Weights of a small transformer language model.
Architecture: LayerNorm before each block, rotary positions, no biases in attention or MLP, untied embeddings, attention and MLP in parallel.
Training: a variant of SOAP for these matrices, 87M tokens, 5031 steps.
Each number is 128 + 32 x the weight over its row's rms, rounded and kept within 0 to 255. Layers, rows and columns count from 0. Numbers have three digits each. The size before them is the row's rms in percent of the matrix's.

# q: layer 6 attention query, 64x96, rms 0.0879, rows 53-63, columns 0-95
# k: layer 6 attention key, 64x96, rms 0.098, rows 53-63, columns 0-95
# v: layer 6 attention value, 64x96, rms 0.151, rows 32-63, columns 0-95
# o: layer 6 attention output (transposed), 64x96, rms 0.155, rows 32-63, columns 0-95
# up: layer 6 MLP up, 384x96, rms 0.14, rows 0-25, columns 0-95
# down: layer 6 MLP down (transposed), 384x96, rms 0.139, rows 0-25, columns 0-95
q53 095:120105144196124143178141159136152159113160078093117139099095137104127130140136082083144149107106171105061165106093141122165175135139190120172123139143160075143141098110086160067108121123106191161097097043114090160132134144163076059175106121154133133145143081162146079103147099086109136153
k53 086:175143172181084133156148110145159190094136068127119083069065150113128138150128120109131129103118118102109159125097104163181127130123174150179153150128112094132119091132120161111118118106130158080133074138123118168099106092167071063120153140211089117128132108161068099173196123080138129180
q54 104:128168176141084144140154125150133083138080117092128149122105115070075107057157089204080096126179159113139108133178117122100137098148151080073120140165174128169136157089143148159106133122173109167083178134109108116114174139145086076143143163137092125103115085114079118135125139146084093210
k54 091:071099102186089054149114173106121088124166123143138091168111076184156125107106151181106106156154144143146138148126091178161196133118159113100107098194100085122087166090133142066128151132127182118104205118107068150115147146114103084155126177171101112158159134141096121111101141113107149153
q55 111:158105153151060157100166080152143070186075137138141178082144139179155099085086185160121176151120125116108146151180154102135124133149141157125113069150104142127141093098099135151147175099103108135109095093182076113134151116136080144202175098128128098179116097131157079107107080108090092145
k55 106:173137149139110167160166126137141119117145192108144216144115124128178115138080149140159183175109140159154159140106113047189133129122151121107112054110058098074142126085124091091145155114114158088102087123156105145112139107102144119138159117124119103112190111081117054105152107129106063092
q56 087:175137090115189132088112144098184129132078087147109136153117120171063140139114119102154111117129151157129090179102080122186206089132111108088127112125080133106137169122156163022117080121117123084172148174137064137170073134141140140113102126154139132152137089104119163140152108144095160184
k56 090:119153138112169114195110107042126159123109134095102079126111098075073111107167116096164084121141114159106131168116091206147196109117118194053152151107146133155173151130136089129139097128175142165121119132198157094147133110156154116088101136144103131175103111147107156073141149161174098130
q57 098:111113146085122127122166138139104113105125149148134090175161064185162142124104144160159130119130143185120147102122121126146159120116098069089139103130177061113069191125167181084122126153135109159115136072105155122160023119093130165134113159130139130155166198136169137075101143202124110111
k57 085:136094153170160171100113139074120061071132093130122157123075083118115157107125070129134180144162133168139114165137094124160070144149132059119140146086111142158141126166058162147117118165157056140141150178103146106174177059137108141092115150106117214121108117141132168098107155155119125110
q58 120:131110106137137091112115118152144083127140069136165145155134153099164132185165107129166093139146182136079138097094123116095161154080061190106082127073105147139191136115118099142103082131167083124159094095075125161173109166124150120139125085117173117174143032134137108156157137103138092195
k58 109:143138110106177089133104164130139139111110120173063137144117161096066102162163139131165089086101150115155093146111102168152177126107128194161107116116108151125104113148107119091116130081185047107195074105069131143146113177144140131140110101156098105170109070104156189151191143126098104177
q59 105:117121139114117120158136082108152122148132210142140183125167168154158151137133086144073118096131095143091108142173141087075086132206123078111175195130135093105110115133081172096088162162073152102104193158178093139113137112110097103118136146128174156071169172105110126117122131187122124087
k59 099:136119172125077142133135106161138123176124147105135106158165116171118112105069068159111127166124089138126148128138130088128096125173109128128174130165170132091081107115096173115149187116167158181090172216145093101134078101172159109134108141150123069123132171116114112197104149137044187108
q60 114:093071123124137104117145152145092123115163093147123131152147167123146103200085078119108123094032141124112131129095140167119167159116057113145199151166121094100164124146201127150138137177178118141136131089144119172143103119186114100124149148169132133118096069067131154162198132100122107081
k60 102:135102108165144078095094146104115120162154083114152125115094155132102097145118151171095094132023125111100083101105128101121102170093113100127109154144099171137112180133126090144202149148148123210160111108124122194126165144168083162134153103119127134088126073098122148216194129124127131094
q61 099:125160076115138127129132079101102118168090093082139126096107151155132100119114182124129075160131112187126155122183100113159191103097133153089108125188090172159110138188197127102118214110134074112131078088122137162149113137079173138123149101150180079121100111156153156101137119084098079131
k61 098:174125098094147150087149102069135126172065144120100140126117097106149119145117156136194145134139088250145099144183077110180173106096101160102132135143113214124125143143094096130198153102115113098151166083147136067098101098128135107093145166169121095125110152138146133136115134118157124093
q62 115:109139165129109134131082134135109123135121079139106178107103100071123144067176073151139127128153233127110102200112096129167133080141164182107112102150167132123143097131127153117103122104100132095090153199114204129101096120112124073129119108071148144151078174132216122134103145126139143148
k62 106:161145102114097128119137138180193120109148099111131103079057098061150158144120150179122153137217149122099166094126096130115130138118173155108110165150088168159111187144138164083034135081112108120094114137114164115165131118094150101166070115107162131114127155107109123086127135156172122198
q63 102:131124148180123100097115163178094078147167128124133153102077079124113106116138116138134093118167143163148163214152045118135143112137117223142133119152117152176167161128102164130122167080109107088185112074184155126207117116110135139095140086123164124181097082098118100099121135128135116104
k63 091:140133153123176113118167178172113109072141068093061183087148119136093119114145135074143132139123148206143177148129095157142195154121136122113132120123114187090123112170178105084102151069159138118139111091128183089130128165120162147167130133104143099137080129075085106116101148074188077134
v32 073:126131127166120106135140129199070161120082107093104134138170088098113194136129161038071101123119128168139120104139166153067140157140100165076141134163162078145135143154148116144117104100105109193099143183158112079162136120119116165055131192156103141135177151123098187128114096106100121115
o32 077:130183145174197157172154114146137134127105132113147121102124098121065083162097109115183111162097195112140203060128119158108127164115120112174146137085106153117133074084103125096111098110073154108154072118121138158094093102140126105136125104134159121166118128149101075246135141140154149126
v33 075:113131149122160066131107143188098100087209162087076180098141158099094124088095138162122150198131162090066150206118150113125121126171148126127083113093106150136108183154065143152147109099078145135078120129132183107117143121118132106156171061162154122125143122143160094096125126126133117072
o33 079:134153115089107097152107201125115173113162113143173136203134132166134199142120110087142136089140053157115090145113073120073159130140088118121123176132134100140091168065146112120049056184161134109128135119127141200111122177127124112057139145127141112113119102150135128152158159100103152154
v34 079:124124110081116170125094206035196139097063152114145155103140110143110155108130146116115074132128072164179113092167186111142140107137117157105095165123139128179109117186135114141162156095164185149185117107105127100072152117116129105147145116148136118137114143130178108103048131153142103187
o34 097:000084185176106137089155076130156156128118161140108114168131123108113055114163102178109135139132094106149102155082079129152161093143168120117174150130160136114098112115146109153144133136111160140109171114148087109125136127178092124143156174131133051115155162165132110110168158105109145128
v35 079:145124101122088189155085105074111105114155200086136099078120077116136098110150088200123150062130132151098098138119192148150137138174182129091175105103159092098104178136139127104118118170093145130090147152176120126128136133133113146118110132124152181127096106188100162161141167189110202100
o35 094:177156093168164084093183142094120093118116092117168194119150075083094085176146106123151123136122128092088174136139106114147200109126151182128114097157143113171122138158104155095180133142180088082122136086113111143179146172157129147123103074162133141158091100116160071047128143103125090143
v36 084:123165145140156098144065129155207116167099108093170079138141146118109134086095105136171135113106143118197164139139162088085112111121145133148196132148190121169123071106123122227142109159129121086163108107127151196073150130133114102088116139153081154129111152123106081111079100154117150073
o36 085:029114123132098132144127122113114036093093152141127161127107152116120143135117164133083108131127120185151150152192093099137169102100105153087096142089168135146158133107117144116162148112123101156161073091165133137210124080103130040138157124084139136172124106173193152129099142171140128172
v37 080:121111147084143175069049198170172118122143113162125118096112124129149114110182116194111160072099073154094138177122139131126126120103144091113159130125130122174197124147131101192185101107190138064105108117158157171117138139120125144134124098155114079127133124122142165121091037134159118107
o37 080:058136122171112141143138063149135115106106121137175129111161194139129139094158150124083142096159080145152155123222174112085137129179057065115141129090198131142137127121088136128100114168091096124129149125172126096107120147149112132162135106144140069104217155142127130069123106140072123126
v38 077:110106172122150138186155108127139070112045156148086114097104145047093098147131173160055182129118128116190094102126122114123150181068149120074179142132162167126148120114122113087135109134110128056137149120093158126127146187106127146133150131199148122138096147101135126170122142078155188137
o38 084:140123145101089116110154132142120143178082114164143110080150119181171114104041107108186187162137088106096125113158124104066146102226141127077109117106166123170083153127095128166145140155099141167098043169178159122121126074164125095126133167128170124105137149088123133085136107131125116124
v39 074:148096113144128129115162191148053157145135158112158185160138143171160176109137104160128132181116083111142125088113146132131092112119119085138024110124136118108117080098137119124102162174155197089088176124081108152173132139139125110137108180156200117140079133073118096117118182171106137090
o39 073:069095039099140092131132123141168195118115092136125131146153152116113112176168142103196091132144102121073125161052129113114081185072134178116124123129164131154115113141191113130164101115104111158188135161111157146144083128116222116138066134149107118142154110131117172084129160126123109106
v40 075:136124171163049174088134130102122078173109169183109116101152122120142145104157084171121170114135177058184125129097133085103149149182127165103180101151103104066128078102086109092134088084124171152169099171166128126152126137130121104146124128122096179098145108186125072149104111110179144134
o40 089:235162079104147125156144074118133130145140124159141144097074202091130100125105185158090137132114140098084137131183100140179117141092147058123120126135101199138162170132112158149113140139052151120108110080133110156135129090149143128138153146142145109095115118082136145123205125103095057124
v41 061:149180159174097156182075104100162128187100145091123123151079109098156127146106058037116065081134139125130167153144123122159119113088097165100096113096152093135116053142169137079118161139141144145082168150142125103178106157167139093113100151136130079124118132151146126191175124138090095101
o41 070:065117122085104146100157096123096045137128073109134192138139096115104102145070099122163098145109158090137117076106127157196107140114138074171113122162150087139179151195122183163108119156132131149101099103081132127113156143105124208131149147091137192111104141135187074115151156132147132154
v42 077:142114144195173094114144096161115126094052162152112105140105138141144107150065163050089182131132130138095150141098056143158154157102089148140102106150131070145157150108147096085145115156126202112163136136071166203141143136128118124093148158060109119118119100102131168100156134139075091099
o42 084:097170116089083148179145086138154187126140112133135173110188096162160192122119058143107108129168118171106104086169167147101098128130124119136135187167111156111148076156132106141076139143135113117052144178147161096124123068117154060107106111141159119113125188080105141124075103131157157079
v43 078:132122204141083062185103104112202058134060109155101125096139164157108111155148172127130068142118152096080135096130115124101120082088073148140170137144144140169133121103090118134131128129142158113191130133068155105149182168156113084135134072129156122201156100078141116119106107142134153126
o43 095:083097152088123143104121138145128189128128203138107172103113138141161130030078137154122135145121059163156105181188061134127130155163112106111147130127127120134070169143134168173105112120154145134107115109141201086089115090071119083115166157066169115128123171097080113140114152138130140151
v44 077:141113130100120131108166085060160148146155129085028152105143157162153151115115106107165107157139168170088148147137128132110096158094157145138149111141066086155059206109130136090129075122137158176170096128142062098058120097144149106123176179109156158153116101118156114145132087102118155099
o44 084:214133144117122103122124156111061115125133128139156096174119082095127134187127134132117173113208129130109125171131060145106155114121112110193138135113052145117125150096085125058108092098145180132122125111109173095148133144123083059112100144123099169180149126162084119121208140160137152153
v45 075:132074079121157062145073161151150153149091111166091077124180158107165190128048108194115151116108138129113159110158077117107114144084119128075084160117094159122104201133107159151116110104132158128119143140115149073139126133132122161142142157098129186091143126095135106132147112053196101099
o45 085:201140138102155145158127153114119120091096136121139111125092175107129106109191169081169183153153121171066105134077098091134096082141125101119145126058140118132170098151136068154124058162143166109144078140189098142124078139069152146120127125165118103156147163160071156140169125119089179156
v46 073:141100148126157142071122148090127114154072138134073068079135155137142120165145175064145097182155177077155127142173117074071144106084116180129083100128157162108124135139153105087099130103110100155182099138097121138134137153122151120086087189097102174130113081195120169135132088117184150158
o46 087:189109137123094129188173125150139109115112137137115178097134124062119106122088104143129173138120112118130123105116117153179089171138144105129143140157114063138195080132093135146116133092127210183103101139218103139156070091184055084151164139119101108124151129053102116154156135129120135146
v47 072:167129127096108157147138142134129073132144122125159133116122146202142084129144150154072122181125077105092143106133154105099084177091180166087167148136109117120103093165067160132167077113115090175175068121122054058073165146128123149207127126162087141135099099129103104137165122123132165149
o47 088:237136173133140051079116125088074094122124122141106109002113113132128132135123171139127157139120111154155147180172119134123165072101144148132164084103137114135096147115086168076154123173101153153127142126165116170150110094152134109104088144094122093141085155163134110120177127148114150164
v48 067:105161152148121097124089128119090167131085108101131104171092149105107211155151086145065145121140095125120128139098122152115168158166155144137144117083103062100140166106045119072072152140166139115176121153160131159090187118084126197053128113136078119157161086111137117121175138165118127144
o48 076:116160150093075145075122130136148136103152127101182155149168103157162099080156122103117089161149162149129092099134140133075117144142147145142131156120096161089049053047146100130167243137129121109159132138181147148087150082123131154158166083144141161153117141140110102133072137136086104112
v49 075:155140082160156099162133072069153163145119139117135136182142134162139178082124131078108143108086156105118116060143096104135148164133150182095150090134124199083119108112121102178178124067098134113099139147154148192109157115139132123141109117133111150152172168090122187133094100171057053126
o49 085:043155084157121134132131203106099130060136124118116131119129146066234141121100125133145151160166220108124156158118136121161154143101103092166122101128137104164182146139142107120067157176101115096142084118131160143157064084172150081079136116126125117151108107131139076119112118133139146105
v50 078:156135128096172117203136120120110105147140209148138107096119138133166083198154116090098071126143168074133076082125142096143085156147079194136130147121102079147087106084177158094077147138108155140145107123174121083086129127144095122104142183099176086126138098089155071116124111121151109168
o50 080:176123083107104085072168101119092119194117127118138185140086096095118136087122126206144199156193139122165105100080105148146106106088162119094147108179131160117099108179135126116122118081141146151122178146075161103134151184124107120140103157083130146167165157125112097105082189158159087130
v51 075:140121073116087139139155093139112161188099126139116124117106161184145148124190211101146050172137131150101174120111127093096094159122095161067142125140105121133097145176100133217101154120077074114200123111120092160072133121123122170123138101180149101115119124128154069144144135095156104131
o51 081:224067171185099147115141116126096089129212137135110139127133134060126129158199099140136150101132146080095089142120170136158071156156151121136158105047120130123105114093123157130173118111075148163119154092123123069142133093141165105149143190096151100109150116139110103134118151178085107152
v52 085:147128118134096144207138153084120140132181105145146114111126157183181159177118199119170097161113127114110148152153043132125102155124142068128155141118068113147114142147061163122097106114110089152183134109156109120133133080107137161146125084184149142082158104118106112090196047116154109109
o52 095:249118099135142146118085067150110127110151158155070105136128137107124118134205153084063175099129151189163106143107096115177108164149072120136150109097147142095130153082133081155103140144141122128130149160108156095108131146043100155088126143092139144131122150140141133151169180120076109163
v53 062:149167127138120156192088097118208123093160162037189181111136146118082149170158144161117148069134189140086150128136147108147183088166139118182109183099130136082097121125099110132089115131080108153087103117089155085149142163121116169170124177114140097113120095115115164153113096119095134150
o53 073:097113139113125086112176236143078144174082126156094135101097060124094096144128068127118118114102147145139114150103172101128203145117110132130153121169160146130103141142184124070058174139172127152147107105159075155145135127114149178145145156109102115145081119124159059066107136159144103126
v54 071:159119165192149117100085146107090128166152123160121206109134147087108106118150198145107069096090079114086087184139139098174134070140125086208131147132063132072144131138111101135149160129096152147144201113119096142159102122174147172120157101086143114120118099159135106135135132062107127117
o54 082:155137136103087152133147149145194134138127133134173171108121153147108124158178114141113168168158195042127135123100065159159103158159163143112132135108141146165082123124156120111060074120187106099074137151063118134095104112063127160161098147143110108062131095096161078079149122164119089140
v55 073:141130080112162118119148185126125099097179185092123147125142138120132133120160106093134119131143108150096108094112064190152120118185088142069132161137115143130131105126064144110092129204163059106171112072168112140123120140101132180132114079168175104138130101084082154205200141122115114159
o55 083:130117144123091151137093178146144106149171099147133103130129092160095125087114139125105092156176154175112187175097168083122069102144104146119114091099167144107070123111127178177155120169082107150122214162084181150069173133114155140129118126136102117123093154105114110043064142149096168107
v56 080:138109069126206112149154080133069151104119186103125108149130141092173203157113166165117126200133131178139137061138114155153113137112142147082141107145113097150112112038158131154128118085135164059158132161090164108101134149131108066118128125071091123157122149087137090145168142103118107156
o56 085:105073160105150080108118133072097178106166149125103107131164113147224091092091096057121156133146168100135116115098099123084100117069071128179116156109120144163055073164117127153171098145129142133148171178121106113152122114164158124138073142136128138163179144160107174134108139176151165125
v57 079:114130136125105103147137126159122109137130180111168128065115139138156121115168093168078154021185089101156121174105174155106110140105139110130087121141149141132150102142093113118171150077134107133074095152132104195054140122116150123096136112113078129131144104156120144185135152091187217180
o57 084:229142182130130093123122130122170030152049082178135105104149161139132103090138134137138055165116161103126116113160144128125112099149185131084139125157090138164108102082127191130122080149079101095139122111148137130196097149181124165152129110108110153131164161094133125093130126136099103160
v58 070:142146120132138100139173148130108148150155136101149155102125144143128147192135156148087128122082154122074148074125129107154112144103063086125174075091133166043137133144097157132092115130072104061175140117218156100091072130125110130157140158085139100139162157084123182095164084111163175101
o58 076:191174125094125117127098130121105099127099140140060085139101100129166114052121161111193093109165129153132129135136082150097157168111060141120073126073163162169137150137149115145104177130135104151168111186143142079172097142145178142152117146148125110176110093090100069127078145205091119124
v59 076:120130102104152138159107081127138182202129132074170099135167123145148098171101170108039081125141107128170129099148091216093171127123094133134138094126096193124110172110136115071154105093163100164176140140120107109144189151135149141093126123132097144128149102140079175148103059149093104117
o59 082:157172187131149134142142091110146151090122147118152116093071101082177142163101128088119176153112155155141154152078152148155152144126121163224112129148164098126159108090134136199073112160059156101173056129090134138096125107109066096129115118104100092108123183155163090113072120121137145139
v60 068:121133091109107147128109117170055102157070157115181084117110113098132152074228131131093162087135143175086155101152125104082197113203179139132110138128165107099171129138119088171116116140132089109143156118129138078103108141090139147163153101120140177150120181139132048170131107143130106115
o60 081:162113196147140148121171141087135140132136099155105131128125124122112111160138095163193143114072181100069116133147204099150124119093062134123114117099144141106082075129101192058176179208140126124129122099187104161131144079137144147133109154143139069157142108069120078084116123129099121142
v61 075:137117146118132156158072128146111193132111105077147162131094114138122113105162175135112124139088132166122124120094108156092215119127176031079119136167169140107107121113162127120108128160106127113213076134174099106048131118181089110155108178125102138134100179128154140107118055159148128126
o61 083:175128124167144121161199103094154108113188210102112091151121128079151164175117113151089118150124116104147113100174123140093130124067057185133147113066098168130137094185141116155124162131104095135144111102062123104140186151101147143120132179134114144136112114143093070093125197127083102153
v62 070:119163141142078115185118144080146097150150106102131111083096153153103152115179111155107113067115136138172112148155152151130185123133100098149021113107163101132167082130077145189139094165120133142214103115178135092070120193160127078142091189128104135125123126115099135116124146093153135150
o62 078:086116124084124090112159136149160028150093171137083110181157140147158111130098103158182134096104109125127139089144101110120145121080080115112171181120136182156113140147187192128144194155111098105138100071160118120151121101124117132106156136102101107209066113143160106115088131184115173133
v63 070:133163126110104178099197141201187057170108088155135113115135173133113178096129095173091149161176114098115110144139151129100127123200184146116086097108141189137137071097146099098148157145095103128129111116191126148173146076099152126141179081135107150127170115124131092088102085087128137131
o63 074:127136184145046117146079134121137160134124079183152135100088157118152141116155229110157122073115158142129113162071113085113164121142088118099168175179120104131175142069109158113156162156112122114152079085176159187114121115119108146149128151098112131152143114107101150146143065071092084132
up0 102:115138140114130140105101148133162166151101146169115085122194152122122136156142144147089146139098110173148111140129127089152112200196097066104213199148140116158081092089078173154128132131096187120148133140117107144116083157149129141072106176167105153099149104157116134181217170139136133130
down0 098:184105091166064187127126086157109068098085106110064166134138174119081158123155106136160179155167165112110099048150108131135120142098200174150078141104112114140132169138144126131124176132151063113092085106169171099124163117083090135134142153126141123111130131117087142179118086134114099171
up1 099:047106195139169181111111091117162184095158159124115114141060146140144130172092116156072073135076165125158113042194101147105103164096174121138126116151106134159173139101127096157138099143102112088170080103136166125144143100113123103154101121114196141103194127105120153117149141109141134128
down1 099:000043133112112117136130133129121175103112125097173128139099084126164095118172147137162132110139147159137098134139138113130114123114123079102160172192130130144160091118141073130132203182134118096128116094127150139107126086163130103162089146112165142118129182158135125126141150150121162119
up2 105:183158091131089122113115136147098209156155107129142158135075129104194127086114138191149081095171117099113126165202150124111115128115130110164108164136124199148119135056117138131103152142125164135078104088124190136090132104176180127117163157153118162153086148114121126055084138140160090168
down2 096:121105122108178129113150087158183128155052110118159075112163168145085102166121097083107131133112142141140172077153091111130151134178125141141091082148139098161160142179095186110162153124097128155124162118133054115226139196088124128150113139101156142223151112142136139128136124124170144133
up3 097:150188142131131133086106165101131115134106144158070134098116143145161188168163089129137155137132099116123140123144104176118129127131186134162124105045146162148094136097110049103127131200124099112097107091065138151062155148139143103107038167090174143137111166157108108097177092154175122146
down3 096:178123123123090083170132170139149097101116154091135106112096104130087071101165112148144169143075110146145168121096176165150088142132041143152120150144120154116149126169093080057150185078130149142118170127129089093156151069139124149179109155177121071111153152159135085163161138070151127174
up4 098:143106099126096119162104080129164089060117140146085114143134125137076142142164065134103125085160183144114097066172147106144085136083159079119145161159096108124111134145096145150124112115155194141117155092104126180100139124173127107133153136177098188116108100052164115122129156195083070182
down4 103:125091136111124106111159104124125059178142133071114116115153160123115000125111099108139136120136118142168124129202164133113142145192124144114122054143096184161086101155126125159086152134167128139142113127132089148121104151200094131145168162165139123195113095098153197117161102123137160112
up5 103:172158124122109182041092145099166113124149144133089129158106145069110121169106080135150102118100137101125136138118075141083126095139137148126090164142152115143164070148117201134143159193127113070048078115102131166121132074163174183135104193109170157098110142130129143149109122095157118172
down5 097:155131175097135118112142141133095105174109126116129134105129076147115085109170136063082180151147164073133131189177203130136125130083098147096160145148119177098106163104160046179101098095079187114186122092169122137168049093150096142128114166105102122118141132136085110114142130148122114097
up6 108:135088125129157133136158070132081136151138149151168130121127192117141104160118130112084182091079148157169136146124092150110091108134104139076110174149107065162055154143120201163099140160108186096121075113190094157131127168130111139131114087150158102160156074127072121148093116181089107074
down6 106:120075173111110087163145153173146128131126140052064107155161136133092167117111133063119142123130200049116118149179145120101176119145180162156168127108076149137119107110136140126114148107054138134147112211099133176093162159148129097110132130092130188128127129167102149068127167102103142104
up7 097:146118147134126103108142090160112158147117147143137170140187197145128176153185145141092115150148152169124124150176109112069181031114170128100142091133103103134108162116145194168157167122123103117148091088130130150099151164122171098060066170107138102130140154080131101076127145112114055105
down7 112:118112102098099105121139152135119073099123071168164126166078125126095126107076151127135114070135148098176133117133146179120150171145147116154094110051123140117154134175154143148096067187190135133061135107141124131102134092142099036127128141188164086142170152112182116180097118174132168139
up8 104:173176124109116080176130101137132163047117162096130099096142114103143097101186124126105140092105158137151148085114078153161106133108144125115198160135128133088215145152115086121165118091121119121162144100142137088173092163120201134097155190055127141116152052119099120129178097131147137111
down8 113:171097174139132114126148103085077113135121132126167127088114083087146074086040093154083145128153126101134109171152134152049084142185181129178138130175167162165138141145133155161141149098141125167128136108083085140133077163049102141092088115088161160123113157148186150144128120117104096124
up9 104:113140171135151090136177098108128098077117127109155163126140141098095143173120143152150108134125174072116088067140137194147132150099118088138115168149072192121168195169106089186137113109167111159129149102165151074131101099035126179100122101100118155123133137133154140147119190087171107173
down9 096:208094136104118128167057142184114105135141150115085129094100124147122156123202109103128094096168110184116136167102125110111072115188133192087169146084136058150132113095093149106117145119190186113141144130080126183131110094135111121156164143150119141149139137151105077153126086066127140080
up10 099:099090087109163096101120130146152117131175131155160157154142110153118130096127162095110136137203162116100142089185116099080081168178109146116177097124178179144111185117105105099094144025124153069173162144163154058163179135119157124168143153147151111133160156149128148135158142134129180102
down10 089:184126118129121135171131101114137161073097152142114180072134155142107120120130137168165109129120085101172069105081082161150136111052139134154072143080117069149121099184124125101112092179111105195138112129043129176130100073146086111068101126134133141155129126090167133121108074116165110141
up11 097:042157111054172120157076122134107172199157115195124096135115160102111113111148175043123156083165148145148155177125091102088155157163090127097143144124147173104125131168125192121126159064136132123119100141147115119105131107160173159126131080126160173111170097113074114148160104125133115127
down11 092:165089108171093189129190130116148096052073124124114111102154144134135093145082053206137064128104129133107108129137157165145135095108186170152103131114142159151185114112114121149104136098161175129173149133061123123134121131108101121150137107126097109182089181118088107130095145162050137151
up12 109:123120101164117082107144162138132131175137189161115193141124144136124155185112144125081131189164119138128079127112147126115096083071152125099142088098075116187140162188093140145149105138144111110131105148120166146161179110097180140094152112160140203135102138117096163133092059175168079059
down12 103:126129201141178129145137071123107114130163101116157116140085040137132136147123096114102143085113092120161132147160168158145121141168086145130176156117155130109184157110177113173086130106133111152155138065174051126125074096211143125124102150121152107101090126178087130096106153090158146190
up13 093:102124157183161160148105201171182095108137074109147098174080131118054119120161086159112140116103140134153156190103101102111159141131130118107128146113144134159136072056144172115052129161206132130144101072142159110152120109132129193134120144085124185086120150091125149141081139117121162113
down13 081:076138143091072126084159130136116202183160203149129118087188121097137148151124193104095119161165103144109126091147106079103131125097146078133095095151153125078148169189144086136142095109098163106136138211084122113098120167141117092085138124168132092124149080121066113103157148138109121106
up14 105:181118131099085118147150159152121199084192145107184118070117168130161156110094106104068103146140090152166127140187169060138101128129112141091119137144081153101156148121124159113138138086102160188183110077124161162128114071100155130127132104134133167132130152138135144092097117184129097036
down14 119:093139182100108118143098093167168064204140163134128071171094103185096148087111189144183166128099157095096138116147123096099157106157118173095129161140112126129143150119087130131159147137100055091100150129113093126131093143124146181087160112127165135095083051093103168135087156101113154166
up15 100:216106063109123121110042115183160109142138123110126105146141143149113105133107135093119158134171116113156156094142115118113147167178172113107164127156180121120026130075077159168093170128119147077104119159117126120138143096135153147181149151111159178152133159103092125140143036125110139100
down15 104:054120155175121088150176116134131112113095139108141173108067119141106096142179087163114117099123119181151096134116146137118141129104174082112141096082121160154183083141112162101171108110183147203231126101076168136078122186140107154110151108093153112124156143145139112057132120114145120115
up16 100:122170091114173165164123107138138055144172129093161141131121143163168171111104102139167101137158098161156148125147151153099139200190109065108119167127170157196108138109149168133128125163088089187188145173121170132088173100135143131126137165152158097112172100117130160064062146119096144123
down16 094:183089180136071140090166102184075106100198131130115127153115148138104126177148148152143104109144096116135102076078127091177161142161144168113157153149122125107122105123113093115106122078153123130084149153108087108074101135081197161140155076119094180139104097139087133098233144119133152140
up17 102:147168153152093157097084142128168158133089126152066127110107125079165089146149138122088114134149121173111107157161155000155129079136176055129138121115142123125100143178173162160188130090135127106087102092087146131117112047104135099109108145140177120110147115122113109098163071127149122150
down17 097:044142092124150141171136151120158099108132132131145131129168155129132087133149089143197123115164131123124135105084150201146096103144100080140122145115115108149178084144114143109125146164164122132169120083153107161048043161218070085069141117106174124146120117156125138090116173123162168118
up18 097:124147105120161171108126091121160109125092159084148115116112050180102144127121152174158134188203132116088142105184164055171116131125168158108183103137118135086198144124131126115076113130141129175148134175107105137067146093064130122191108121082152154110136176176142094127105151124119110166
down18 091:147154124132198135167130128154094115098148117184115134142143137095141121122108078135114111088098149144154125131136125169090136062156124076175051163104097121160113163093162151153166130199152104096108169072153157140178080146143122122093094096101138174153148131093178189188141061104093161123
up19 097:182162118112167137205172080109144131090098138114095103134140115165104166182127082143218136096172072111165132073151096174114093159095155123151113153158111068117162097117135185144132153075090164142112142116139160106107127093153115152145114117154137073127116157066071147147124121141181149155
down19 098:173167128143060079061145138124118113192139112184140158066119137117107124130158159126110078125124096143122163114153183121164187137208137114073134131114114145074111110145110082106151120139153142106095125158147129118103093189158137130098138151075147191165143157182207131110141108119172102160
up20 096:119159099131146103104117131121125145129112135181112112172127136103153138126156152151095112201176123141118094198202152121097125136151137137080164158096112095162123122120161182065193126115131110120155112063103079152091146152125063158058135145111114099116159188110128162062108121191120069119
down20 091:132124121124091161100160076123125106170127105117090156082071124157120109161061129075106176099114171119138154067127112147157148173119125126157135113152167160093179122109115095164088080125117169167149131160215144070124091102141132121122074117140170175118083092147169087155174172069159139130
up21 103:121149090127119124085118103132099080149108112103143189174110102158156166135170136058115140092101157142109138184096146108104110119157092177132137101110150221157200165157134127087100081119110127125165106104154116125063151147070145123148067051073131113090152131123081118125138144149104110077
down21 099:140140102163123129185157172143169164119089163101089138120166181168060110116094121158127191163092062135122073115113100162104165133125165160126193090098165082137132118184096154165158130144143089149127091107119135085148082124157093125147129153209127107104123135108159159106114105168154105194
up22 112:192126155104170151152115045152106167142099133151148186067181134120187114121146088138130130125121165088114079135119048079115145165097143107099132155111149142112110176221088127116125087168150149076131079131118138114133157111116114113178085126120095093122183112123067120108123111138084106106
down22 120:150069124119136157102191112181141100111094153109140149178162171124054141111135135113148109105083130151111115210148152123113160062066127096053129114161165125094104107141093140142105098068132079155111098169174088136101125142128094067066146079148135144100121148143151135128092158132180144113
up23 099:110121117143137156118123121119124143158138166154090095108173161148138141146151140165086065203194124163166097163128113134116118133101139116089175129093115081111114136111137091173104099145018153109103176155124172094150106098144156131159039110118162120064128115113055147118110136134186140099
down23 115:188175150164070126115169125152108180132167083096176108120121086152144119161133110119135072157170167114129166114122075141128112115129134099207117183162124150128092156187098157087125180091116143097135090095071125157103179134148108140073161152113165118162139108114115174175103108081101113189
up24 093:144167104121163100087061102135159147166096131143099066091151140172131181172173098137134104060119192106187106133087131100173128140128148156085137161100134163141181150109066150104098163112185130100091138154089132145152182147127133172114054155104140099136092132115115142132171135109172176114
down24 100:175078089104168139154143152117177070139078119132177187075101153158106122114110074114177062155140129142125169118144160120132145123105130090165159169071125066159092166092168127118170140120067119169068088119114155111173118099109136141132155172101105094186185122137156145140107113119149094099
up25 100:108129124194179105120102100098171143146103070154147138053088135101122143164122098187135124063104141120190112137130073163114097114169118055085109143119143125120122122124173146165106110123120148141103173094119137137068089131120117127113138178186159149101174128069079080192171095111144158137
down25 099:193126079075097135118158171145129138072193113134113104095089103136096101172124117146137192175137116135119124122130181111063058165115100195154165121096101103112139136109118126106115195152136154101112157149105064128151109100098130212179123112105122106202115146174122154151119109149133145137